Each number is 128 + 32 x the weight over its row's rms, rounded and kept within 0 to 255. Layers, rows and columns count from 0. The size above them is the row's rms in percent of the matrix's.

# layer 2 attention key, 320x320, rms 0.0489, rows 159-178, columns 80-159
size [ 94  87  83  88  83  90  84  84  89  74  80  87  83  90  83  94  83  88  86  83]
[[ 81 199  99  89 118 117  65 136 155  36 110 124  65 185 150 131 147 160 163 117 149 164 127 155 137 102 154 138 102 105 118  95 179  88 180  89 125 136 132 142 108 137 155  86  66 154 211  59 112 159 114 133 146  97  86 128 122 199 135 142 133  83 123 183 106 134 112 176  43 143 100 115 100 110  99 133 112 139  85 135]
 [134 139 169 182 119  67 112 125 117 111 181 101  99 174  61 140 127 129 135 143 201 144 143  79 120 101 176 135 129 111  80 140 169 124 151 201 150 143  84 106 147  88 135  73 108 117 151  84  99 109 134 103 140 111 177 159 162  98  78 113 115  98 164 136 137 165 112 158 109 127  93 127 121 134 190 128  65 136 114 125]
 [ 88 116 145 155 131 164 110 116  90 126 118 171 104  72 156 128 112 131  97 154 118 158  90 150 124 162 162 151 128  93  93 134 103 167 140 121 134  68 101 121  85  83  75 107 154  93 158 143 120 124  96 125 126 113 158 173 154 125 132  86 204 141 113  90 132 112 126 123 145 122 122 162 144 119 125 193 158 107 153  96]
 [151 145 162 143  97 107 199 115 177 129 165  71 140 103 169 159 134 105 119 168 133 145 177 192  86 128 152 104 161  89 157 133 162 144 115 137 116 117 131 105 130 144 195 115 118  78 128  67 108 152 101  89 107 217 126 137 140 150  88 126  29 169 124  84  75 110 112 146 153  94 156 118 138 158  95  88 106  91 111 106]
 [ 89  74 143  95 182 145 101 144 170 149 136 119  92 155  64  87 153 151  88 148  52  90 113 105 160 143 114  85 148 140  89 103 146 115 113 116 120 162 157 158 159 136 162 161 147 127  81 107 121 120 135 126 106  79  94 159  86 144  91 100 133 115 108  90 189 174  92 149  67 137 144  90 130 120 159 168  85 146 164 123]
 [134 225  85 121  99 134 164 157 124 122 153 138 121 134  75 140  99 107 139 158 104  73 179 210 134 136 104 127 133 147 147  98 132 125 111 125 119  78 118 112 160 126 184  89  91 163 106  79 107 140 112 123 147 147 130 153 179 100 164 150  62 144 115  80 103 150 101 104  64 159 106 149 103  64 111 125  95 121 110 127]
 [160 176 141 146 168  83  87 118 174 104 180 140 121 152 113  73 136 132 149 153 120 125  71  33 143 106 129 185 156 118 115 131 133  94 146  75 192 138 145 129  63 150 127 172 126 109 111 113 128  95 170 135 144 149 189 136 139 122 132 169 109  66  91 124  75  52 142 117 118 175 140 147  69 148 141 135 120 179 154 109]
 [108 163  89 129  78 166 103 100 177 119  36  99  65 161 144 110 109 156 150 124 207  79  72 127  81  90 217 148 158 126  87 124 211  84 153 130  49 148 118 127 122 173 126 129 121 165  71 162 125 129 115 144 135 138 106 100  96 136 146 181 181 111  86 152  61 124 121  86 135 156 102 146 120 136  86 151 127  92 138 143]
 [164 153 133 110 119  94 146 131 113  74 145 169  85 128 127 126 124 106 156 119 148  98 117 152 172 121  83 135 138 119 133 127 134 141 147 137 160 119 105 203 178 144 106 151  93 146 124 127 148 113 169 187 118 148  78 121 119 180 127 129 132 114  90 133 147 138 120  81 177 196 143 149 138 163  85 150 137 102 136  84]
 [159 127 134 132 133 116 149 128 117 110 118 100 227  93 113 103 111 119 156  91 108 148 156 162 160 152 125  84  71 162 112  88 126 209 128 133 114 105  93 166 148 156 165 114 100 104 155 198 138 150 168 141 116 104 128  95 100 147 109 112 184 157 191 143  83 142  98 121  52  95 158 171  73 131  76  96  89 177 193 190]
 [171  67 113 163 100 128 141 145 164  78 152  28  79 165  95 146 142 103 130 129 126 118  95 167 121 128 135  99 138  89 160 105 170 135 137 130  66 102 149 117  96  89  99 148 101 126  96 137 111 130 135  86 168 162 127  68 151  85 146 137 174 118 123 107 114  97 143 126  94 127 170  80 153 154 119 134 118 205 117 140]
 [126 135 144 168 137 151 129 122 139 122 111 181  86 124 128 121 106 140 151 115  86 111 146 119 169 159 108  89 149 128  92 139 147 140 188 135 176 169  88 132 106 115 132  83 183 102 146 117  90 140 131 184 120 117 162  67 142 119 150 144 150 165 154 131 143 172 128 143  21 154 114 149 114  98 163 125 111  88 121  80]
 [106 137 157 179 168 195 108  87 153  80 119 141 131 162 135 129 148 161 105 153 134 116 122 102 100 179 104  58 131 124 114 148 126 112 151 173  75 127 124 169 113 140 101 113 158 195 150 139 166 122 130 123 119  81 101 165 138 111 156 151 110 133 156 132 121 110  95  98  98 119 130 128 119 106 134 159 164  49 169 146]
 [149 122 142  78 148 152  97  75  86 112  97  79 103 140 194 157 138 159 103 167 181 127 134 123  89 117 129 200 126 127 160 127 145 105 159 109 129 162 144 145 119 140  54 193 146 154 101  53 148 132  78 191 151 184 103 173 106 127 130 117 145 116 153  92 126 121  96 120 114 153 129  78  74 155  56 151 103 169  86 105]
 [113 161  78 114 123 104 136 119 155 114 147  72 146 121  70 184 129 162 134  73 182 115 155  85 107  59 133 145 122 151 128 126 112 120 136 137  86  97  94 158 163 127 160 157 132 138 150 151 114 116 102 130 142  66 111 145  78 178 133 123 154 122 131 113 130  80 111 117  93 161 106 152 123 154 137 134  90  86 111 148]
 [109 133 183 113 128 151 223 115 113 184  53 118 113  80 145 117 116  94 138 111  80 130 125 158  99 138 123  91 137 119 159 155 160 115 105  98  86 173 133  82 138 110 155 153 135 110  57 149  97 122 160  57 101 164 171 108 146 192 113  91  88 100  91 184 144 119 139 142 149 137 131 123 144 126 119 107 160 110 107 154]
 [ 66 165 156  55 119 124 127 134 117 140 120 130 167 137 120 125 129 125 131 140 121 123 150 164 151 115 217 122 123 144 151 158 161  49 147 142 102  42 126 122 177 153  91  80 130 154 136 121 126 115 127 177 147 144  96  89 188  90 145 145 135 151 104 137 132 140 131 149 134 156 131 152 182 128 149 128 145 136 232  94]
 [149 165 160 209 140 130 138 187 120 154  99 141  94  73  85 122 152  96 115 126 213 113 128 152 119 161 109 111 108 124 146 104 146 141 134 119 116 182 127 101 119 119 187 130 109 177 116 101 114 120  89 177 106 130 112 137 122 111 137 129  56 130  64 141 138 148 150 117 200 143 191 122 122 156 155 105 112 136  69 116]
 [182 117 101 127 134 128 111 120 102 134  92  65  89 192 121 139 120 117 108 154  84 134 112 104 115 153  67 148 126  78 129 140 151 128 143 134  95  91 121 122 104 140 124 154 143 132 200 104 120 113 153 107 124  99  81 127 112 118  73 114  99 115 190 129 135 123 129 104 114 123 103 106 116 136  91 111 239 196 150 155]
 [151 153 136 110  97 147 135 108 108  42 153  72 179 117 170 124 126 117 159 155 152 113 125 190 146 127 132  72 113 188 112 123 194 148 146 171 176 161 168 171 142 100  49 119 131 129 160 179 122 101 116 125 119  95 193  62 108 117 113  86 182 119 148 113 130 105 133 113 199 135 118 146 127 150  42 123  73 126 159 137]]
# layer 2 attention query, 320x320, rms 0.0508, rows 160-179, columns 80-159
size [ 82  84  93  80  86  80  81  87  70  76  89  77  94  86  90  78  82  86  84  88]
[[151 136 108 113 141 135 108 173 164 193  63 145 175 150 175 120 170 120 105 119 111 132 103 208  72 109 100 123 171 124 166 134  95  67 167 153 127  60 160 119 101 104 154 148  80 149 139  87 144 127 115  56 115 103 141  91 140 152 126 106 126  78 135  88 112 155 131 118 110 139 150 115 121 110  72 108 108 147 132 131]
 [142 155 117  78 179 156 173 163 146 167 164 131 133  92 122 118 138 174 137 174 140 139 109 156 163 129 165 135  95 120 126  84 171 116 162 164 116 158 158 162 160  98 127 132  66 127 149 112 215 163 160 131 127 110 140  75 157 133 125 167 111 184 176 120 122 109 100  93 104 128  83 159 157 162 114 121 101 149  96 139]
 [138 147 154 160 110 111 124 125  98 127 146 124 101 142  83 128 123  97  96 147  46 135 190 147 121 145 197 144 112 137 126 107 120 164  84 145 127 173 124 130  95 135  75 176 150 113 148 160 185 141 139 126 121 167 136  74 161 170  84 128 181 131  87 105  15 140 148 122 145 126 150 125  65 128  61 160 137 147 127 110]
 [125 107 100 148 116 140 146  99 138 145 147  82 176 120 195 194 165 157 111 172 192 157 127 154  82 115 192  87 121 135 121 188 123 139  99 133 135 168 121 149 115 116 156  97 144 142 128  78 117 100 159 121 130 113 160 141 109 132 111 185 169 134 166 123 109 108 115 130 160 145 112 140 116 151  74 115 100 135 115 168]
 [145 116 171 132 133 169 126 172 110 162 156 167 122 171 153 128 180 149 134 161  71 195 175  87  97  84 131 141 159 108 146  94 166  74 107 132 115  95  86 110  91  94  90 146 127 118 158  94  52 106 123 158 147 181  90 145 156 139 112 168 109 168 113 149 171  98 110 126 143  83 146 131 141 131 142 105  83 105 161  99]
 [157 123  81 172 145 128 101 133  93 139 157  84 129 125 164 147 126 118 173 127 143 171  65  90 168 114 130 163 114  75 121 162 102 132 144 109 144 127 128 135  94  81 110 151 188 114 125 133 111 109 127  38 112 105 180 138 135 146 100 104 140 174  90 168 153 162 107 163 116 120 136 168 219 117 130 141 158 123 176 184]
 [137 138 143 137 116  66 120 100  75 124 105 181  86 152 135 105 182 117 168  82 114  94 159 136 139 134 136 110 134 127 144 100  33 103  86  82 158  81 159 147 105 123 187  93 117 151 147  87 114 106 107 155 104 116  63 183 105 173 131 124 116  92 160 113 165 171 153  89 102 117 154  55 105 133  78 101  71  49  87 169]
 [125 133 115 113 156 101 159  97 126  98 180 185 110 156 141  96 111 106 138  66 113 147 107  74 143 116 105 104  97 167 142 144 131 194 135  92 149 165 154 177  61  98 171 153 178 117 191 140 113 122 163 111 159  83 100 159  93 131 111 131 170 106 109 162 118 145  77 117  92  71 172 116 125  96 108  75 140 129 110 125]
 [132 156 124 125 148 190 177 134 165 122 123 101 179 146  85 117  70 149 123 103 144 137 155 151 109 101 127 132 151 187 148 188 159 122 112 143 118 202 156 137  78 138  85 114  66 108 156  87 144 135 105  87 152 125 119 130 126 171 150 123 171 175 146 143 113 127 182 106 188 153 127 197 148 139 110 171  99  83 171 106]
 [145 147 112 111 115 129 164 136 180 113  57 173 145 122  79 131 119 115 150 116  98 141 130  83 183 133  95 130 105 160 111 116 153 107  94 160 100  74 103 157 151 162 194 129 145 130  58 117 103 102 107 137 125 125  80 133  35 167 167 152 106 127 209 142 154 144 124 150 125  87 134 124  93 136 160 138 133  34 143 135]
 [202 161 104 139 197 114  72 129 174  95 120 108 145 203 115 159 121 150 150 130 177 159 144 135  72 136 154 138 107 104 118 136  90  66 104 148 111 195 159 144 170 172 160  89  82 141  99 135 137 126 118 166 175 128 139 178 113 145 119 157 114 189 137 115 125 117 131 119 159 138  97 122 109 144 110  93  91 100 153 137]
 [ 80 135  92 195 141 196 145  71 158 121 198 161 105 121 101 100 153 105 125 147 104 116 144 115 125 107 173 180 162 103 140 112 105  92 110 168 170 122 124 115 123 123  98 137  77 138 128  63 136 104 116 120 148 100  86 184 165  89  71 127 104 100  37 184 103 117 139 184 122 145 122 156 127 130  76 150  84 187 130 123]
 [ 98 151 133 189 101 177 127 146 146  30  89 116 132 110 186 105 121 109 127 139  74 120 127 135 197 145  51 119  77  57 148 121 103 191 144  69 114 174  95 133 108 110 148 126 114  78 164 126 116 126 149 101 115 138 177 133  56 131 138 149 121 107 100 129  92 154 131 158 114 111 159 131 185 155 169 154 135 129 112 130]
 [137 151  85  99 117 146 103 125  78  45  46 138 128 165 133 156 150 125 120 158 132 141 129 212 119 119  85 117 129 142 130 110 165 146 142 136 141 110 142  95 106 107 137  66 162 142 144  93 146  99 122  82 120 107  91 164 134  70 131 109 115 161 152 183 112 160 116 186  57 129 107 141 141  82 107 131 119 205 140 104]
 [146  86 124 112 102 144 124 125 131 133 177 147 104 165 142 159 150 161  67  89 109 194 163  59 155 117 181 143  91 110  67 118 177 131 137  81  88 163 111 145  48 101  76 131 107 152  89 174 170 132 147 154 143 140 127 137 129 124 155 142 134 138  78  91 107 115 138 172 146 113 135 143 171  96 116 180 138 126 136 147]
 [146 108 121  97 135 158 165  91 142 103  94 152  96 120  76  86 113 159  75 111 128 174 143 136 140 131 155 127 177 135 150 172 142 161  97 135 116  88 143 135 126 120  90 216 124 132  90 113 117 170 196 144 123 179 154 114 100 107 149  77 135  74 151 111 141 114 154 121 128 108 140 133 114 124 128 108 147 131  98  75]
 [149  59 134 179 114  88  94 121 109  65 157  93 162 134 155 138 122 134 164 101 180  95  29 113 182 124 246 162  37 125 135 131 174 131 122 102 120 122 125 131 161 147  99 137  83 136  85 140 100 133 160 188 150 138 107 126  67 140 147  56 144  66 154 131 115 114 170 128 148 118 132 106 104 151  75 145 103 113  83  88]
 [ 83 132 155 132  99 135  96  73 156 132 146 156 118 133 109 134 102 130 108  99 110 131 133  78 167 126  87 154 119 140 113 142  86  93 128 120 108 146 178 105 111  87 127 125  88 136  64 126 194 183 145  96 137 163 181 199 136 132 172 172 101 120 109 152  82  90  61 112 128 132 129 122 156 125 100  69  94 151 176 104]
 [ 82 178 134 105 137  96 148 179  69 181 136  92 168 149 130 161 119 156  82  87 138 101  89 172 131 129 137 128 160 108 107 156 164 131  78 147 123  79 167 118 104 145 101 125 147 129  99  63 147 151 133 141 123 146 152 150 119  93 152 155 114  80 151 113  97 102 127 138 125 125 149 155 124 127 186 164 161 104 140 135]
 [147 144 154  90  93  95 185  76 131 146  78 108 124 159  71 156 115 124  98 105 156 131  94 121 141 143 199 108 160  87 149 127 134  75 138 114 131 151 126  96 164 137 171 106 104 108 175 142 137 171 160  76 145 159  98 134 131  97 162 108 138  64 108 180 146 149 113 152 121 134 138 135 133 138 132 147 217 128 113 112]]